Each number is 128 + 32 x the weight over its row's rms, rounded and kept within 0 to 255. Layers, rows and columns count from 0. Numbers have three digits each. The size before them is the row's rms in percent of the matrix's.

# layer 5 MLP down, 192x1536, rms 0.0603, rows 135-191, columns 1152-1215
105:163148152138139166113123113155132124127181175098205119092163186151143130104151138116144095080186115125105079103157125154126125109045171086136221122076134130109088107113129157084104130085160085
095:151110189130120143113075178166106080105095170120123095094086093140152146135090108092129156101152173193107161065113073184232139100132128050068092108147171113118131105113115125101164141121135146
100:165061156135127156186141123173090072100119101108115087109169186110155079126111113145112136159110176132138159035132140105121095151115078123103136138194054202146187149119195107196097125135159118
101:048106140104149157071138128172153063143123079112143123137115089126092079104077140103073105107131116156157046144140129075173126135180134097078132130165099168114145106129136173087113146101142081
103:167117124117188140140121136083174129102154102199161225138173150162125171099120133116096130138093121104131049078160162166165150179209108082121146136099131152146167180122142114151141108137129216
095:152136137064112083157154118080070121139163154153170102116114144142067087107147150144140103109161180164109175144135135120107146076137073082189141113100128070121105117135070127111156072095115099
096:211104153161135163012123141186170105147112217096087096168090094185120111087181145129160176111104126119103127105198088096170105103161132173088137182127136149076164134143165154120080080187137103
099:145098079136187209177133099165075149182141158115130153075063151151154186126135102123169110128157104166136142105123136125090145105131145121141174028125144133126120114103085120134128122138113120
095:133112148138164177134138154159117093044138139104150103109128149099130129074148118118111072132132132161145104138102102160158154082205167040160150151139153098115125099200098117152125152129152097
101:066122052070167149115103094117142134096122096182116116125140130147148105135092121191138085115137160125137150117122150134065180126133145093155093150140147148154127153090131092125087120100134166
096:166131093141130140094150090127124126175169175155163159131104144094156116109116152114057134142151124076182105075127093169163144123132195101112129134127144046185112123126100141163123066133154154
105:140108148096099171156135164095066134120160133162156110099171180138115170191115127166146127155181120145111031115148165142105089091128142109145221072082094091150080140068109163097141124131109100
102:095102108134093111149071140176153209122142100143100103133148114070105167129087136163131148086114120082177158070125121081157125083063141180123085150108096113147134070141102135155148142164100126
093:179113187087169135121103130104178160109089131116110091157136120148136142168109074174140090195170119099153161084132097093109138105116112120105085148127091090132189144106116132098060131070043062
102:153163086123122152131101098039163132175101166110071120142151094132112081187108127148115108084176103074177038160193189149084154098075102168158165117109106120120136133097109124132145059135151151
101:122124210121180074117147100123135144136177088157127170089160163101133144137069127126140191194142137112092172165072125088096055115084156082108127124086079095091163142094108131060169075098173126
100:128122085162177051106157135147159151158159163127166076172142150179152088139102121132197170171138074101106143119105189113125173127104164152123137074177143077127107120115135126128155146162086089
096:061136111150163114094119090108125119143111094142100093117108081116157118178152111108181185141175094139117097087138162138066084118106130115128154148167127129135113106149117067143069137122020156
100:102136109119092088151106123104144113160179153110161106128127108220107166126157139119183132111127131084107142070154114166115128090158129135143096174103155162099093133098075150134135116141154135
102:110208139132116101095102156137171130092089196106094127161130133147147126082154113061107109165158099073136143121173124140113107065167154179153150104091130089100185122140159135093104139119170120
100:121093147064110132178102117093140174078115109083115047076152100101116075098106144154126121081147069101109125148080107123129157179103154168054184085141203156112129143102146112169128159160093153
097:109133183098134079153104188108192166099124100139148146085134107129141152142134163086132120096229181120148179129227096085105045098184138198135139125130084170161149157148069112092146151121201127
097:116133181155122139160186083147111141127143103122162105083130129196094086085094164116169143131073113152070107177187126105108115098098146101094140154131116085102120117094130168084161131107153141
096:097169128143167109090140158165121112176136142162127168094161137113116131117166145124154112104092164117153171082119174158126032128152188168113090140107166139154145168189112126181144156099075119
105:142155167138104117153113101076148088148100133158166127143129117040137193152134126091122169159141161143131083113094146094126123102109125075124149100135127156142120157130117131150125080222095156
099:070117091043147115162143144098101162153199060089154108139082114103090086097113163191116139158140142102054173176098132140128100140148151112118129068154113135122118136177206177115215160064129144
095:173154097122197100096153173102102072158136152115167125136120218157188153176094129143157113158112053143060165131089129116110114152102172092143132103140100156124107133153124136133035087101142153
099:018143148082115111216129134104169083136092148178117146142094089114150100149093086081183184149128142077158110122094080107111128152130155066083046175109129156102084099143082153149147102084092141
101:094132118084198093192116165141089215098100169148111189141162182120132158123158136125157133135076118091163146126077155122142143164157136176090099103131157128071097143213109128193099151083144187
101:114141077105105085059177158156168092119100127131097161115183133063142135120119137092150186118103141092158138139148155093137144138154112161126105087100160194117185206187157130121092120161114160
095:090150103099111132143127169075072195142136055151161132126154147113109133103052150137109089198171114184076137127113108157121147120122080084154090079095104122175037159131187134128138105099108102
104:190094096129097122083145110126132097141108067145111127166095100118162080114098163127083179123096117154159184103090112121180133144126166096176138143111118230143145119135119155064098151146094148
100:168147155174088153173149106090068040129097102143114150111152137116131112155145144189116108117141152137179141132144126129146201154109114054153145119095139160117146144111131130105143054148125112
101:175127169108126132098173143171158082106134115116116099188136143191109147136138116059090105079103141089143175112139147132138121127107118136115114115119119127138116135118142148150172135149123111
101:162124096097173115117081134128123162138118117152152119145157125113129132129100103170123152180085157074132156078028083165126100114116181134105050155156131105233145101181115139137140111118065140
099:110114158148137119148127122101114112149113156104106132149110080097095052151152113125079104169130112166119184110185128176141162148137141103153095109126100079138114093150102125140132158136157131
101:126079116087142117083124166118125120121092085055085125162108076137110157110122131067110156114217107141100106162080137154112095095134147115105101087155125087113138203111152156115156121105125122
103:109096100137075141151164151115121063080133167078141183100109073100130210096114080113168127128084188149112105108061129130074120105173106173093139114153126150136164116147110141100164134129126128
096:080152111145172102160150115111075153162110123131095150136136154097133107103113135055118156089106150137142062119141155142166168134116209115127147162125099084117121118109139122146132121181157131
097:098177204178129182133096076138147135115082150133093131171083140186190136104176148113164144101108091129171150146173139104116127083115159156092115148094162207184085235135047117143175132139112148
101:151148113129090135070106065163167097091138206119125157152175154142133085132096134160121076126063141146117174141111109162153133118122106166162135162142023138117126139156147164179134084100129102
100:128131154111105093152113096158120107137104132124136139120144135152144154065144073140079179117086129174128107099118147146130101117111165100211180072153129120122167137081166154091123136173065107
091:101124094154148124145137164119110149159060100140093127127112127132145187165137125146086076104080063150088128115134135114094142158110116109145074130052063175109122145085049121094107075095097106
100:100129131141075126196160147146156067152162124132166126129064124121150164088112131124151115032058085124141068124107125111161121165134134117139132075141154119175161189143201161137180147109152125
096:125089151185089180178145140097050089146128174139139088148123185100090097078181109131135100185085085167090064109106188134181109157116127196114151135053072156165101146055079096083121152156104127
100:137135142123101134139139163106105147082110142123157110129132187099123117147163128138108124072162153142137067108133146094123146166116093070132096126096172078055110141084105128197096103108078158
114:179137118087114124175145153101119068146093138149107116104123195107159089193125131105119182087138114149112084140120121069146163108084084118116126094092110111077133164083152105165123188197169117
097:151146091100082163138150079139160139069141100196154149182074126168090159180082100076115162067094086138104173221136112156098143153113151097154103094128178153155141141071181123158181117154138117
098:147105055059080146154068184171112122062136090130165102099106122156087172151102140104133150133121149161103139132169135099127177161114073143108152093142087158147132158090183048065168145136153125
095:148129138100143090121137157123160062142189107127173158135107110165126125133146096117114172136071118093157104104086094149182148138112099158151133081182119124121125179108125139144107131129154105
102:147149073142110138100171187082100071123141136169125116115124094127099105098124125107083092101183155167150125160096150096134173103122095133126130110103112185155112148147132135122130085150126124
094:128122137081130107117134159083130125142152196066127131100081129101045069132135110116152065043111108105100130094125133079149154183102112148152189072104102115119137097098072114096164123096145111
098:136107111142045120122150125135159071171104086136119088139126126128137147125114108096117128111124141144102120124154091103149143138172145130175130108156156110140071123133168078094194102197126108
102:112156154130148096121106148129114175095164095144167163161114135109124124151132133099121081182150075197138110111153122120116142137159130139123171157103171139148121133202159161127134109160091131
100:083106099118140158086132152173148089049176147035174111115169147080200147115088113068122118094145151142099150116143055092194142139137100100207153168117158155106147087084115087155035143097112101
097:131154125122113175209135091073131089131081160150079077156097199110121133145099094154174123081129128121071118118142104204174107123182148146137125103097103158123168108046086084159133072096149175
097:106085123110183172134099135128178174128090129176126108037086198072156129182086127087118074139122173081116066140077127164046135100201115169126110146141141094193169051185189156094071124106131111